From a checkpoint of a small transformer trained on Wikipedia: vocabulary 4096, 7525 steps.
Each number is 128 + 24 x the weight over its row's rms, rounded and kept within 0 to 255. Layers, rows and columns count from 0. The size above them is the row's rms in percent of the matrix's.

# layer 3 MLP gate, 704x256, rms 0.196, rows 653-670, columns 128-255
size [ 93  97 105  98 112 103  95  97 106  97 107  99 100  88  96  94 103  98]
[[144 132 125 109 133 130 126 150  76 135  86 160  92 156 108 140 138 127 142 139 114 174 161 189 155  98 149 112  55 113  81 101 134 122 147 110 112  81 174 145 142 119 127 112 144 130  92 130 180 122 155 182 161 139  85 148 104  71 154 100 167 157 130 173 152 118 183 128 128 146  93 101 107 128 111 141 163 148 105 130 109 153 118 133 159 119 107 141 130 149 112 147 150 147 130 139 173 150 136  91 110 152 142 150 107 114 127 126 106 143  88 118  97 145 161  91 127 146 139 112 118 167 153 135 137 147 115 108]
 [ 86 108 103 116 152 161 113 140 131 120 150 108 171 129  93 119 134 104 124 118 133 125 159 143 107 140 110 131 141 164 128 122  99 122 100 133  84 130 144 173 144 111  95 111 113 144 101 127 161 167 128 137 105 152 135 120 189 126 129 138 132 129 128 151 129 149  80 105 162 145 157 155 148 132 116 116  89  98 124 124  97 127 118 148 165 110 130 189 138 176 128 128 167 107 158 126 128  68 134  97 144 128 118 123 111 130 110 115 137  99 124 140 121 163  84  98 121 164 139  90 135 120 133  80 126 136  82 103]
 [115 103 140 107 124 111 118 162 115 102 144 128 128 151 143 132 125 158 139 122 110 143 139 182  96 128 110 140  83 101 129 167 145 145 137  73 145 148 136 117 145 152 126 160 108 139 127 114 150 115 131  95 144 127 130 149 119 143  92 102 163 139 167 139 107 159 143 108 126 132 140 161 157 113 120 127 201 107 162 125 160 137  88 141 128 152 185 144 150 168  82 142 153 153 130 109 138 145 103 135 114 142 142 165 115 194 135  97 154 116 132 116 148 139 128 113 144 118 118 145 111  97 121 116 155 105 125 103]
 [162 124 112 148 144 130 150 109 133 110 100 100 131 127 142  72 144 119 127 113 137 163 138 140 136 107 126 154 117 134 118  97 114 130 164 124 146  93 122 132 155  81 114 122 156 127 142 133 122 104 154 180 117 139 135 109  93 123  74 139 131 151 129 118 122 123 155 140 111  93 127 177 101 178 152 169  94 101 132 122 129 123  99 130 137 174 174 126 112 149 136 154 132 117 158 118 167 130 141 114 109 165 130 102 152 125 136 131 144  96 153 131 111 127  67 136 146 113 140 115 160 121 118 107  82 154 121 122]
 [104 101 109 108 115 119 133 100 153 119 153 132 133  74 151 122 152 173 138  90 125 148 139 136 142 148 148  97 109 138 101 151 114 132  91 156 122 100 128  97 113 141 160 134 113 144 105 100 164 116 111 165 155 129 112 116 111 139 137  99 140 140 169 135 136  80 122 125 112 121 136 127 139 161 145 156 163 134  92  68 133 102 115  91 129 162 106 116 130 104 105 112 130 115 141  92 125 111 134 127 108 127 157 138  75 126 118 124 168 123  98 152 120 123 149 127 106  81 155 155 124 123 119 108  94 134 138 138]
 [158 171 135 171 153 152  96 136 117 135 120 106 164 118 116 122 130 144  80 132  91 152 121 115 113 126 139 101 138  94 104 118 135 152  92 123 132 117 147 119 105 106 124 111 132 149 161 158 130 139 116 145 133 161 147 113 130  98 191 146 108 128 114 142 131 133 145 132  87  80 118 146 116 164 165 134 115 153 116 154 136 113 113 126 139 122 156 128 123 149 120 107 192 139 159 116  93 135 125 141 123 102 130 111 124 111 143 127 128 131  81 138 142 132 104 120  98 160 121 142 126 156 153 111 141 137  96 101]
 [126 169  81  77 137 164  96  81 132 137 101 137 153 137 110 138 159 171 170 104 155  65 121  93 161 121 105 118 160 159 135 111 158 145 114 121 139 133 133  96 139 145 134 135 151 133 120 169 140 123 122 106 147 162 161 128 142 188 150 149 105 127 111 135 126 134 150 111 121 124 159  90 150 154 198 128 152 140  71 124 154 165 112 104 131 102 104 131 113  96  92 139 130 114 177 131 128 125 138 121 137 149 138 128 152  91 123 141 175 136 112  92 122 120 100 141 149 108 119 123  87 115 130 141 154 136 124 140]
 [155 138 159 144 117 122 129 116 142 107 129 123  99 156 121 158 160 115 170  82 143 122 177 145 114 131 115 138 172 124 157 125 113 174 133 132  90 110  85 111 148 103 161 121 176 141 113  92 155 186 113 130 168 116 111 124 115 126 136 106 127 124 147 124 110 120 135 133 166 114 131 138 151 115 109 116 108 141 128 113 119 128 133 106 164 133 119 128 129 171  82 136 116 113 107 191 113 144 132  96 104 142 163 148 129 114 160  98 158 127 161 128  96 151 140  84 138  81 136 112 172  98 190 117  65 107 125 139]
 [139 154  99  97 127 135 111 134 105 164 174 125 167 113 143 113 160 140 162 114 136 160 165 112 169 151 115 160 136 132 123 100 169 124 133 161 124 143 120  90 123 126 123  81 142 139 129 123 138 154 131 140 163 102  64 167  80 179 126  89 127 127 182  90 124 114 133 112 170 121 106 135 138 137 175 125  66 136 136  81 156 106  88 122 171 172 157 168 132 152 109 134 148 160 109 174 129 162 131 121 121  95 146 120  63 144 131 120  91 130 113 136 137 118 120  85 132 109 104 126 130 116 143 143 158 155 125 122]
 [106 134  99 171 145 165 136  75  83 109 123 114 143 133 140  89 113 153 131 125 159 147  97 168 132 156 102 101 149 112 136 156 135 113 160 125  97 154 127 133 117 183  93 121 159 149 119 127 103 108 103 125 137 176 123 113 119 115  85 152 124 133 151 121  97 143 130 149 108 125 112 157 128 118 112 146 166 107 112 119 114 149 108 144 160 123 173 136 158 125 150 148 131 147 144 178  93 163 152  92 140  78 106 111 123 112 117 149 153 126 117 118 107 122 116 181 132 119 115 110 111 135 120 155 139 102 117 140]
 [ 99 158  79 109 153 150 138 144 145 101 121 151 127 104 120 123 133 126 128 127 126 140 159 164 122  83 116 131 133 147 107 102 158 132 147  93 111 143  93 104 124 118 131 126 192 170 172 137 161  95 158 128 141 123 129 141 126 139 107 100 153 131 123 153 117 122 104 105 104 164 142 101  82 102 117 127 154 117 134 129  97 157 132 146 119 128 153 174 118 145 156 128 102 144 165 155 115 146 141 149 151 118 139 135 134 113 180 141 168 178 159 123  94  58  99 110 165 146 121 135 135 128 105  78 117 132 134 114]
 [167  99 123 136  70 138 115 130 116 150  92 109 123  73 137 103 116 159 164 128 155 149 151 116  69 164 101 105 146 153 135 139  73  99 162 151 134 156 120 105 157 143 149 128 107 139 107 120 107 140 167 129 151  78 135 155 138 147 136 134 110 107  90 113  78 140 114 149 106  99  75 131 152  86 136 148 176 102  84 141 136  96 132 134 156 124 101 120 121 141 109 137 132 139 104 119 151 145 119 157 103 113 135 159 127 134 128 117 138 135 149 117 133  66 119  91 128  92 127 126 168 143 100 102 126 129 138 144]
 [198 161  97 132 132 155 143 131 123 103 103 118 127 114 156 157 147 107 146 176 123 103 116 107 112 152 135 100 112 129 116 111  93 153 141 104 161 120  99 179 119 129 105 127 110 118 155 175 129 139 154 147 161 156 115 173 143 153 110 105 161 112 170  92 148 125 138 140 148 141 137 144 140  95 119  74 119 107 113 102 161  71 170 116 111 142 137 138 118 113  97 152 130 106 159 119 129 127 107 109 115  95 120 157 136 110 139 112 162 147 167 108 117 128 158 196 146 147 152 156 131 128 154 137 129 113 145 134]
 [146 132 171 163  84 166 111 109 115 156 100 126 125 117 105 168 131 163 126  96 133 132 129 142  94 134 112 160 146 154  80 178  99 148 124 116 135 188 114 144 175 128 181 130 128 113 135 138  86 121 124 147  91 135 141 121 120 108 104 119 144 125 131 120  94 141 138 125 148 114 150 108 122 114 118 136 167 130 116  86 105 161 109 137 136 100  97 107  88 135 127  88 106 123 105  98 115 147 137 103 147 117 128 145  98  74 140 163 161 135  71 142  94  97  97 145 142  72  93 141 128 122  95  99 153 104 118 162]
 [119 110 138 113 170 138 118 148 176 125 128 121 148 151 112 160 118 142 155 117 148 177 136 118 123 180 120 137 146 134 133 110 131 132 119 102 107 130 148 126 146 130  99 113  81 115 130 140 168 173  80 113 149 157 170 131 127 157 114 164 122  87 148 157 149 137 110 138 149  96  99 110 159 164 144 145 121 129 100 132 150 131 121 135 149 130 127  93 135  90 175  81 111 122  76 136  93 175  92 112 173 103 110 146 131 147 148 144 150 139 144 125 147 123 117 104 134 137 150  95  93 117 159 121 164  69  85  78]
 [137 121 126 169 121 123  97  80 143 100 141  85 132 116 114 183 115 124 110 153 113 149 137 150 124 148 131 171 102 143 118 130 109 139 134 111 138 147 139 102 165 143 133 154 137 129 107 140 119 132 174  83 142 177 155 156 149 142 108 134 140 137 142 129 139 124 131 143 101 128 108 117 148 110  92 117 103 117 160 164 171 148 124 134 141 149 137 140 119 116 104 156 105 107 131 118 114 116 139 125 161 150  93 131 116 143 144 140  91  89 104 100 147 119 125 155 121 139 117 137 151 162 178 131 121 147 111 182]
 [179 101  98 138 166 126  90 113  82 109 164 119 144 123 161 131 147 109 111 132 184 158 131 103 130 101 150 162 107  88 133 121 142 129 132 128 107 128 173 139 133 153 146 136 162 143 116 157 120 100 155 126 119 155 171 187 125 109  78 119 119 138  91 121 111 179 146 110 103 115 125 157 153 133 134 133 134 157 164 159 130 144 139 171 141 124  98 121 154 145 141 120 145 118 170 139 158 153 115 136  91 103 112 177 118 146 121 125 121 100 107 167 131 135 156 137 123 111 118 114 141 150 115  77 164 120 119 156]
 [175 106 126 132 140 148 118 116 138 139 101 144 155 103 155 145  94  96 128 127 133 142 145 113 129 116 146 105 143 132 148  71  93 163 144 135 185 136 144 143 127 100 157 139 145 181 106 141 133 148 127 142 161 130 158 152 123 136 121 124 114 153 138 122 123 142 142 111  93 156 100 180  93 144 146 142 147 137 124 146 152 113 103 151 106 101  94 132 123 124 121 112 135 124 127  83 131 149 159 147 129 111 146 129  83 146 126 105 106 101 165 170 150 149 137 120 121 166 112 145 155 134 156 141 120 108 134 132]]
# layer 3 MLP up, 704x256, rms 0.195, rows 653-670, columns 128-255
size [ 97  97 102 100 105 102  97  95 100  93 105  97 101  91 101  96 104  99]
[[116 145 150 123 140 108 131 112 105 113 114  95 140 160 154 112 152 133 111 110 119 122 135  94 110 151 138 200 161 128 133 103  94 108 133  99 131 119 141 138 145  77 128 116 121 154 111 117  99 162 121 119 110 169 141 144 143 140 105 154 119  68 108 112 133 133 137 110 141  95  91 171  81 160 128 129 155 140 128 110 106 156 141 152 144 166 122 139 207 149 120 128 133 112 100 150 130 158 144 126 136 102 151  99 148 103  86 142  89 131 147 170 161 160 108 147 135 151 103 105 105  98  90 121 127 173 164  78]
 [136 131 133 115 169 114 123 125 161 116 173 136  82 131 124 114 131 134  77 114 188 146 112 125 168 142 120 134 141 103 105 125 133 129  76 115 152 132 132 146  87 119 118 163 142 187 136 147 122 119 151 119 159 133 107 130  82 176 149 136 200  85 128 117 135 116 138 140 132 155 156 128 166  72 145 125 101 119 122 102 126 151 173 102 123 156 120 136 146 143  69  95 156 135 112 175 131 145 105 106 169 103 104 145 202 107  65  97 116 163 118 150 166  86  98 106 120 135 125 131 147 132 109 150 119 125 143 129]
 [143 184 150 144 120  85 157 100 151 200 124 131 126 151  96 119 147 169 117 109 125 111 138 106 137 143 116 126 167  59 139 132  78 164 128 140  93 141 126 134 170 140 100 140 106 111 125 105 167 133 103  95 124 141 139 129 116 105 168 128 151 115 145 142 152 129  97 111 112 113 127 146 149 110 148 175 102 101 146 138 115  92 128 154 115 156 143 105 123 130 132 128 139 143 184 154 122 124 140  76 116 100 114 124 149 158 123 129 122 107  89 116  96  72 120 138 112 117 186 104  94  87 147 116 140 104 121 166]
 [148 115 102 146 118 143 116 138  93 145 126 126 113 119 100  97 129 117 103 149 177 127 128 120 134 187 134 117 138 121 123 108  92 106 116 157 133 132 165 143 147 159  97 118 147 112 124 127 138 184  99 114 129 168  91 158 103 117 116 109 114 152 148 163 111 139 165  94  96 150 146 134 112 126 124 135 128 142 156 173 100 143 153 186 141 155 157 139 168 117 165 160 116 128 181 128 138 119 130 140 126 121 132 143  78 115 136 135 128 167 132 144 101 118 158 132 153  81 118 182 105 143 143 126 169 108 149 126]
 [ 33 142 108  95 127 104 135 122 143 148 115  84 137 119 141  86 149 143 117 104 137 130 140 117 131 102 115  81 143 159 101 148 153 110 124 168 142 127 101 107 161 123 101  99 148 139 120  86 149 188 117 137 134 100 111 117 121 121 150  94 149 160 111 167 142 136 143 121 103 113 114 131 134 141  93 124 149 150  91  92 145 106 105 109  89 135  94  85 164 142  87 172 132  91 154 102 141 116 183 117 136 106 131 129 111 132 135 164 140 123 117 157 104 103 128 120 117 153 130 104 129 123 132 131 139 118 139 125]
 [144 122 125 106 152 143 123 129 146 137 107 113 115  99 104 111 182 141 105  72 144 145 120 146 146  89 157 115 158 101 123  95 134 101 106 146  76 151 144 116 160 119 128 124 105 158  97 125  85 146 135  84  95 115 135 132 143 146 158 126  96 140 146 129 125 161 113 150  83 151 108 156 107 161 110 119 131  88  95 115 116 167 106 126 104 126 150 128 122 177 114 101 112 149 125 115 155  93 130 118 126 132 170 128 141 117 160 152 143  73  58 122 155 130 115 112 157 179 102 129 105 148 107 129 139 109  90 111]
 [117 138 107 127 155 154 108  99 185 108 129 127 149 142 122 134 155 137 115 106 131 126 119 135 167 135 140 133 131 127 138 103 140 157 130 147 135 121 138 106 155 173 147 148 119 152 144 131 106 110 174 146 153 147 144 114 166 161 158 159 143 110 133 112 172 171 117 113 122 145  58 121 143 171 161 149 129 130 129 133 112 155 114 113 116  70 136 147 136  38 103  92 107 136 139 139 107 115 136 117 132 103 172  89 138 105 138 172 127 148 115 106 132 137  92 135 183 104 107 102 124 162 130 121 123  98 154 162]
 [134 113  53 157 147 131  94 154 130 160 110 133 114 104 133 124 133 155  97 108 127 130 149 116  99 120 164 119 124 162 167 146 152 125 145  66 159 133 156 149 105 147 149 155 143 132 110 119 140 153 164 120 135 145 142 117 100 138 106 143 135 128 101  67 114 118 139 135 136 188 130 131 113  97 136 108 115 104 143  79 169 100  99 171 132 157 109 113 121 105 128 133 151 125 131 142 117 115 109 134 157 114 146 146 154 137 132 124  90 150 141  76 111  96 117 119 122 121 152 136 120 120 129 142 136  90 110 163]
 [138 145 139 128 111 139 111 114 126 156 125 112 182 152 127  84 141 130  89 108 124 137 123 104 151 159 130 159 119 127 116 126 122 101 124 141  97 145 108 132 120 160 104 103 123 166 127 108 148 168 124 139 168 153  96 139 118 150 196  78 112 108 137 125  96 140 149 112 128 107 132 143 169 152 162 128 125  81 119  82 150 141 142 181 138 188 113 111 122 141 116 128 102 114 117 156 181 112 120 124 178 120 161 157  88 159 114 102 124 127 125  88 136 100 128 115 105 139 104  54 166 138  92 132 138 142 137 105]
 [105 148 149 120 136 131 172 111 160 158  80 152 157 114 134 126 114 157 142 147 147 121 125 136 122 136 117 130 123 107 162 141 128  84 116 121 189 156 116 148 100 189 114 142 136 174 150 125 134 118 117 150 128 141 165 157 169 104  93 143 125 181 153 120 117 124 147 105 179 124  92 140 128 122 111 126 155 132 118 122 106 135 154 112 153 124 119 136 162 144 138 155 130 105 150 168 125 165  89 108 176 116 162 128 196 119 138  88 130 146 151 139  98 141  93 125 123 118 113 102 112  61 153 131 155 125 144 144]
 [170  83 150 115 112 139 115 121 117 146 155 118 134 138 128 121  96 137  91 107 152 122  86 114 111 135 134 101  88 126 147 173 101  95 106 127 149  81 144 150  95 106 115 106 105 106  89 106 124 144  97 109 104 142 112 141 167 110 137 166 127 147 144  87 123 105 118 120 146  92 111 141 145 148 106 116 114 128 155 107 105 108 141 147 126 124 118 103 107 108 162 165  91 124  71 112 147 108 119 126 138 156 145 115 143 109  92  94  85  72 130 129 144 132 107 132  88 114 135 115 154 142 144 130 105 151 147 121]
 [133 121 140 154 147 103 137  86 170 132 112 157 110 140 109 139 122  71 104 138 107 144 158 167 124 110 102 117 122 103 124 112 131 130  79 106 104 115 128 161 126  88 123 160 121  92 110 120 138 173 102 122 148 133  96 128  97  91 111 181 109 160 143 162 136  88 162 103 142 117 109 109 121  98 139  99 134 121 150 134 172 169 114 112 170  99  94 107 132 175 117 121 138 131 174  96 139 101 108  79 152 130 151 128 153 122 128  99 128 118 164 146 127 117 145 133 127 111 141 137 124 116 138 116 149 120 145  93]
 [ 97 147 161 149 105  81 111 128 148 120 119 121 149 167 141 119 133  93 103  88 145  97 109 124 149 125 135 121 122 128 105 115  95 141 109 154 139  91 127 171 118 133 101 124 176 130 132 119 136 151 126 117 101 171 150 129 104  75 161 122 121 132 136  82 148 146 152 127 139 153 130  73 127 102 130 125 152 122  91 109 132  97 142 138 152 109 108 174 116  89 156  95 129 100  97 151 136 114 173 131 111 110 147 133 156 105  77 105 138 129 152 137 105 130 126  81 111 114 134  88 132 132 151 159 126 111 131 182]
 [126 121  64 100 130 127 150 156 120  79 145 115 128 108 150  96 116  94 103 113 148 138 129 104 145 100 155 105 111 109 140 104 140  70 108 158 100 118 128 116 104 126 116 104 129 132  70 134 160 180 111 114 124 157 123 155 140 124 111 150 103 113 120 113 128  76 132 145 125 162  78 153 143 109 143 115 108  88 135 120 163 106 144 158 129 130 177 137 165 139 144 114 109 129 141 132 156 146 144 148 116 150 137  84 128 153  91 103 119 122 163 140 143 129  82 105 134 149 145  75  80 135 160 141 100 140 119  99]
 [142 133 153 127 115 176 123 112 151 134 106  99 161 119 125 134 133 111 159 127 117 126  83 161 120 144 123 112 113  92 141 119 133 135 142 128  97 100 159 154  85 177  89 122 154 128 128 144 123 146 101 113  95 119 144 147 159 113 127 106 157 107  89 107 114  97  90 110 142 117  98 132  98 142 137 128 124 109  75 140 124 140 101 133 134 102 127 142 134 119 123 147  93  74 127 154 132  92 159 133 131 130 119 138 154 125 141 146 170  72 105  94  86 150 158 133 108 155 121 134 143 110 116  94 128  81 164 192]
 [127 110 151 111 155 135 153 127 105 103 127 117  97 134  94  63 144 183 125  88 107 140 111  95 152 149 123 109 146 123 139 159 136 130  93 142 113 142 100 137 117 135 117 119 140 134 126 123 109 111 138 151 135 106  96 149 105 161 117 102 137 121 127 108  94 134 119 153 161 147  88 155 130 136 103 147 140  69 115 123 132 161 170  81 142 164 147 120 120 142 143  86 140 163 113 160 124 122 137 120 112  44 157 152 120 155  83  85 101 142 176 156 145 123 106 139 153  85 125 127 131 113 122 131 120 144 136 115]
 [125 128  65 102 115 151 124 179 129  87 159 105 137 124 108 109 159 109 188 138 126 133 111 135 108 147 166  94 129 124 121 102  92 121 158 139 121 134 146 108 138 139 133 104 129 120 131  80 135  90 124 120 141 160 135 118 129 130 145 111  94 181 103 162  99 149 140 121 108 135 103 120 205 100  98 169 178 107 102 105 150 116 118 139 117 114  76  88 120  95 117 152 107 122 172 109 129 136 122 124  96 105 110 148 174  94 134 124 144 129 168 129 145 131 113  94 107 113 176 121 150 130 138 128 107 117 163 171]
 [110 142 113 101 109 114 129 118 130 126 106 170 133  76 180 155 122 136 142 117 114 167 131 100 103 119 135 163 133  85 132  92  82 102 153 100 151  97 132 155 111 106 141 116 103 132 123 126 114 148 101 149 148 114 155 143 132 141  86 177  89 140 151 115 156 144 153 148 127 143 135 133 100 145 118 124 146 135  89 158 136 146  78 131 113 110 117 135 170 137 135 139  96 134 144 133 154 153  96 168 127 122 138 160  92 160 148 133 149 133 152 154 153 126 169 132 122 144 108 158 175 173 159 138 150 120  95 122]]
# layer 3 MLP down (transposed), 704x256, rms 0.182, rows 653-670, columns 128-255
size [ 98  98 102  99  94 102  97  97 107 101  92  99 101  93  97  96  97 103]
[[136 153 129  96 123 121 142 111 167 106 124 119 129 145 152 134 135 115 163 174 129 113 116  93 127 137 125 118 149  97 128 164 151  99 122 137 180 180 162  91 160 108 124 138 138 143 138 136 118 170 147 125 180 148 136 155 112 123 112 113 139 139 128 116 177 140 139 114 122  95 138  97 156 111  44 160  95 139 156 113 134 139 138 147 109  96 111 139 134 137 138 157  83 126 138 109 113 144 110 125 108 143 118 124  93 134  56 143 109 121 134  94 118  97 121 106 140 181 148 123 122 124  86 132  67 141 125 136]
 [179 101 129 146 146 145 139  90 115 146 150  98 113 145 173 156 134 181  93 135 131 183 112 122 123 139 129 167 112 150 102 145 152  87 141 153 102  82 138 109 145 131 126 136  96 162 171 132 140 117 175 133 177 177 137 152  84 161  92 127 130 120  92 162 103 136 139 130 143 137 115 162 112 114  99 124  82  71 120 124 138 154 156 116 110 137 126 155 141 126 151 102 114 159 125 105 150 145 144  89 122 124 171 133 128 109 143 130  96 124 176 125 127 134 144 129 158 114 173 122 142 150 112 117 160  88 195 131]
 [145 114 165 136  95 130 146 165 111 137 135 145 128 139 196 123 141 124 111  96 134 101 200 124 102 121 126 146 140 119 172 112 120 101  84 134  91 135 138  74 149 112 141 131  82  89 116 151 138 125 119 127 138 123 141 148 129 120 145 143 167 104 115 140 152 102 133 126 115 127 144 177 143 132 137 137 137 132 144 186 173 132 131 122 138 163 168 153 135 150 128 100 134 128 176 110 113 142  89 157  92 128 134 132 115 159  68 114 126 108 147 100 134 134 158 138 139 124 167 135 136 108 169 152  90 131 134  82]
 [136  88 106 176 160 115 129  94 120 110 142 103 128 139 131 121 160 146 104 138 143 157  99 130 108 141 122  63 137 144 119  90 142 137 108 115 109 149 114 145 111 140 138 148 108 111 146 118  92 133  84 190  81 141 120 120  93 117 125 120 130 139 130 122 118 130  81 118 106  71  87  96 110 134 112 160 122 119 132 121 113 104 104 131  98 152 103  99 160 112 119 175 117 148  79  80 126  90 140  87  97 139 153 130 158 156  97 124  94 159 124 134 132 115 122 139 121 122 132 127 124 131 115 185 104 132 126 147]
 [160 157 150 130 141 145 118 156 134 110 100 163  94 152  71 149 120  89 149 149 141 121 123 153 183 133 139 154 105 104 140 118 121 118 126 162 141 114 110 117 156 106 154 118 110 111 153 155  78 115 122  95  86 104 120 146 141 146  89 134 128 126 120 111 112 133 120 116 176 174 115 103 103 113 131  99 118  72 163 156 147 146 143 168 146 116 167 154 109 112 145 126 116 116 116  94 120 134  91 118 114 146 107 148 139 145 155  70 128  91 149  89 166 129 127 126 161 119 115 120 141 130 130 148 140 127 142 120]
 [118  94 143 141 133  95 131 121 154 109 164 124 137 112 166 151 105 129 142 127 164 106 170 141 149  90 126 106 140 114 112 128 131 130 133 142 162 173 115 161 147 121 104 138 106 126 146 118 131 147 137  87 121 142 154 160 119 132 136 167 195 149 170 134 136  93 110 144 176 133 134 147 132  85 121 146 138 105 132 143 134 147 137 132 132  97 129 124 143 125 151 134 109 102 117  75 169 181 157  86  96 107 145 142 164 133 156 124 123 157 111 116 112  95 116 131 124  96 145 113 134 103 151  86  99 109 117 135]
 [ 77 146 117 113 155 117 132 111 138 139 174 135 100 158 116 120  82 129 174 138 132  93 161 118 129 185  98  90 116  92 136 123 127 118 114 123 161 104 139 132 146 167 185 107 115  88 112 116 159 125 137 136 128 198 122 129 113 107 141 140 128 134 144  98 167 146 124 135 102 105 116 108 101  93 115  89 133 101 103 128 131  93  98 123 118 128 104 107 172  93  90  76 141 169 138 138 124 146 127 118 145 152 181 113 116 124 106 104 152 106 136  96 162 124  98  98 131  86 142 107 154  99  94 165 142  81 131 147]
 [106 131 137 147 122  98 106 107 166 151 130 125 121 118 120 129 121 128 149 151 165 140  75 155 152 102  95 126 136 138 111 135 140 167 131 130 121 104 108 146 133 172 147 116 107 150 111  97 126 178 155 109 147 147 141 124 101 137 143 129 167 160  92 132 103 120 162 132 122 121 123 117 103 129 134  89 156 137 129 158 107 152 129 159 173 125 110 108 139 136 141 117 152 145  89 113 142 122 148 119 150 112  98 118 142 125 103 170 131 142 147 111  81 150 105 123 108 153  92 157  71 106 104  61 130 119 130 116]
 [127 137 139  93 110 122 135 145 125 128 142  94 105 130 165  82 117 108 150 130 136 113 119  96 128 111 144 120 139 145 135 145 126 136 100 118 111 121  75 145 126 119 108 168 127 112 156 146 152 152 118 155 142 124 110  87 133 104 168 137 149 114 104 161  93 125 179 133 133 117 124 184 129 153 171 152 100 125 139 131 147 120 128 181 142 181 115 149 170 144 162 115 134 123 125 147 174 115 119 131 174  90 135 132 127 126 121  60 145 126  92 114 125 113  78 151  94 156 157 128 135 131 147 142 171  92 116 121]
 [144 113 121 150 140 121 108 124 141  99 131 154 139  97 101  89 136 140 186 147 182  93  98  73 139 133 105 107  99 157 146  93 125  83 154  98 112 113 143 166 128 119 132 122 110 147 155 165 113  80 134  94 111 131  93 134  80  94 108 111 102 109 128 130 166 102 114 168 170 143  99 147 142 113 148  90  78 119 145 129 141 113 140 155 126 132 110 152 134 148  94 142  92 183 149 123 155 152 135 146 163  97 130 111 146 121 146 120  84  88  92 123 137 130 156 123 121 103 130 120 119 125 112  79 122 162 113 114]
 [152 121 172 167 105 124  56 125 106 151 108 127 143 112 132 127 114 171 133 174 133 135 149 130 150 125 114 104 144 125 174 174 155 121 104 101  94 137 163 118 133 112 112 147 140 132 138 100 100 126 125 135 130 115 107 128 154 150 151 131 119 107 120 160 158 131 148 131 153 134 145 136 170 160  96 100 133 148 132  75 122 159 108 143 116  96 139 163  92  92 138 136 121 147 109 118 106  94 173 151  74 136 140 117 100 129 137 117 115 110 115  99 142 124 114 151 105 106 130 117 123 112 159 166 125 162 170  91]
 [103 115 123  81 165 126 126 136 133 141 154 157 120 128 113 133 108  90 150 127  89 127 140 147 186 156 122 110 114 150 117  99 117 168 113 121  93 129 127 114 162 193 140 115 160 143 140 144  96 122 109 162 104  70 127 153  80 107  97 114 123  67 123 117 132  89 119 148 129  85 139 132 165 122 131  99 130 130 139 107 145 151 145 117 187 113  79 167 110 100 123 173 158 133 156 126 116  99 166 170  96 134 135 134  90 163 165 140  75 104 157 103 124  94 128 113 169 151  92 128 163 107 149 121 100 137 125 121]
 [108 140 125 105 121 109 113 144 141 113 118 131 119 132 132  78 127 132 128 111 145 159 117 132 159 116 110 124 148 120 106 177 172 124 116 138 147 162 142 140 139 135 127 149 136 169 100 150 114 161 186 174 111 108 131 126 114 112 128 126 143 163 123 128 132 155 179 113 164 134 158 150  82 149 160 137 106 131 121 108 130 131 138 165 137  99  85 143 121  99 155 151 124 103 141  99 167  92 109 158 134 133 138 122 162  96 123  87 112 112 128 104 129 127 108 120 140  82 146  87 135 137 140 141 102 155 106 107]
 [137 139 148  97 140 119 136 107 122 128 116 140 154 139 187 152 148 116 115 106 113 139 130 146 169 133  91 163 125 151 144 148 109 122 136  93 119 120 132 103 155 146 116 126 123 134  88 140  93 158 150  95 175 125 130 108 110 155 144 113 102  85 137  95 126 142 104 141 134 120 106 137 154 109 159 114 103 108 129 144 171 110 149 138 131 142 132 128  81 143 199 126 166 102 125 109 122 133 132 114  99 118 131 121 166 144 132 117 126 135 105 150  94 100 107 135 133 138 108 141  81 158 134 131  87 136 137 113]
 [143 148 144 119 129 160 178 120 168  93 148 127 112 126 155 132  61 135 138 142 146  84  93 125 141 121 125 123 127 104  97 100  71 108 130 118 139 101 141 142 158 125  84  92 132 151 189 120 160 131 129  96 114 111 117 160 133 148 142 154 130 174  77 109 126 106 132 162 116 124 101 128 147 117 139 123 147 126 128 142 140 166 108 109 138 117 133 170 128 168 153 116 113 150 114 133  86 124 180 168  91 164 150 140  97 116  92 155 138 134 164 152 157 126 146 121 140 139 151 141 196 132 156 130 133 117 109 144]
 [130 118 148 143 102 105 137 110 105 145  81 142 124 127  99 114 115 161 136 108 106 141 144 149 118 105 156 118 144 136 152 146 107 145 124 125 120 110 119 129  72 111 110 133 139 143 123 119 128 147 132  90 184 166  88 170 115 161  93 100 146 149 166 134  98 138 108  83 168 119  90 135 161 104  96 147 141 106 148 101 115  87 104 127 140 120 145 131 129 146 109 140 154 131 109 105 128 132 155  99 147  87 141 109 109 147 128 175 141 127 128 103 146 147 117 148 161  90 127 151 118 151  89 125  94 178 108 112]
 [130 133 113 132 180 138 177 124  98 130 149 160 119 146 143 121 139 142  68 122 148  86  93 111  82 120 124 139 122 150  82 161 137 113  71 100 146 110  81 100 119 155 108 133 153 133 148 155 107 125  93  92 126 167 123 160 128 103  98 114 122 144 130 168 128 117 136 134 112 120 156  82 140 123 132 115  89 152 126 128 137 129 132  99 114 161 173 119 135 151 141 132 111 142  71 121 148 125 124 125 123 122 146 104 131 116  64 125 131 157 123  82 125 139 174 109 116 129 134 110 106 148 128  76 126 119 164 154]
 [118 147 134 175 124 114  74 154 115 100 128 112 101 119 168 142 159 134 109 130 130 116 125 143 123 107 134 111 117 111 112 103 134 130 144 156 151  98 140 116 136 143 116 145  75 132 107  92 105 163 136 155 106 107 121 172 122 149 181 156 122 155 109 121 159 126 119 161  89 115 119 123 151 186 166 112 134 105 119 140  91 156  88 141 107 119 111  99 145 122  93 146 136 114 115 145 164 127 167 143  99 114 185 181 130 177 169 106 140  94 148 172 123 137 131  94 105 143  95 132 159 137 126 150 135  62 104 132]]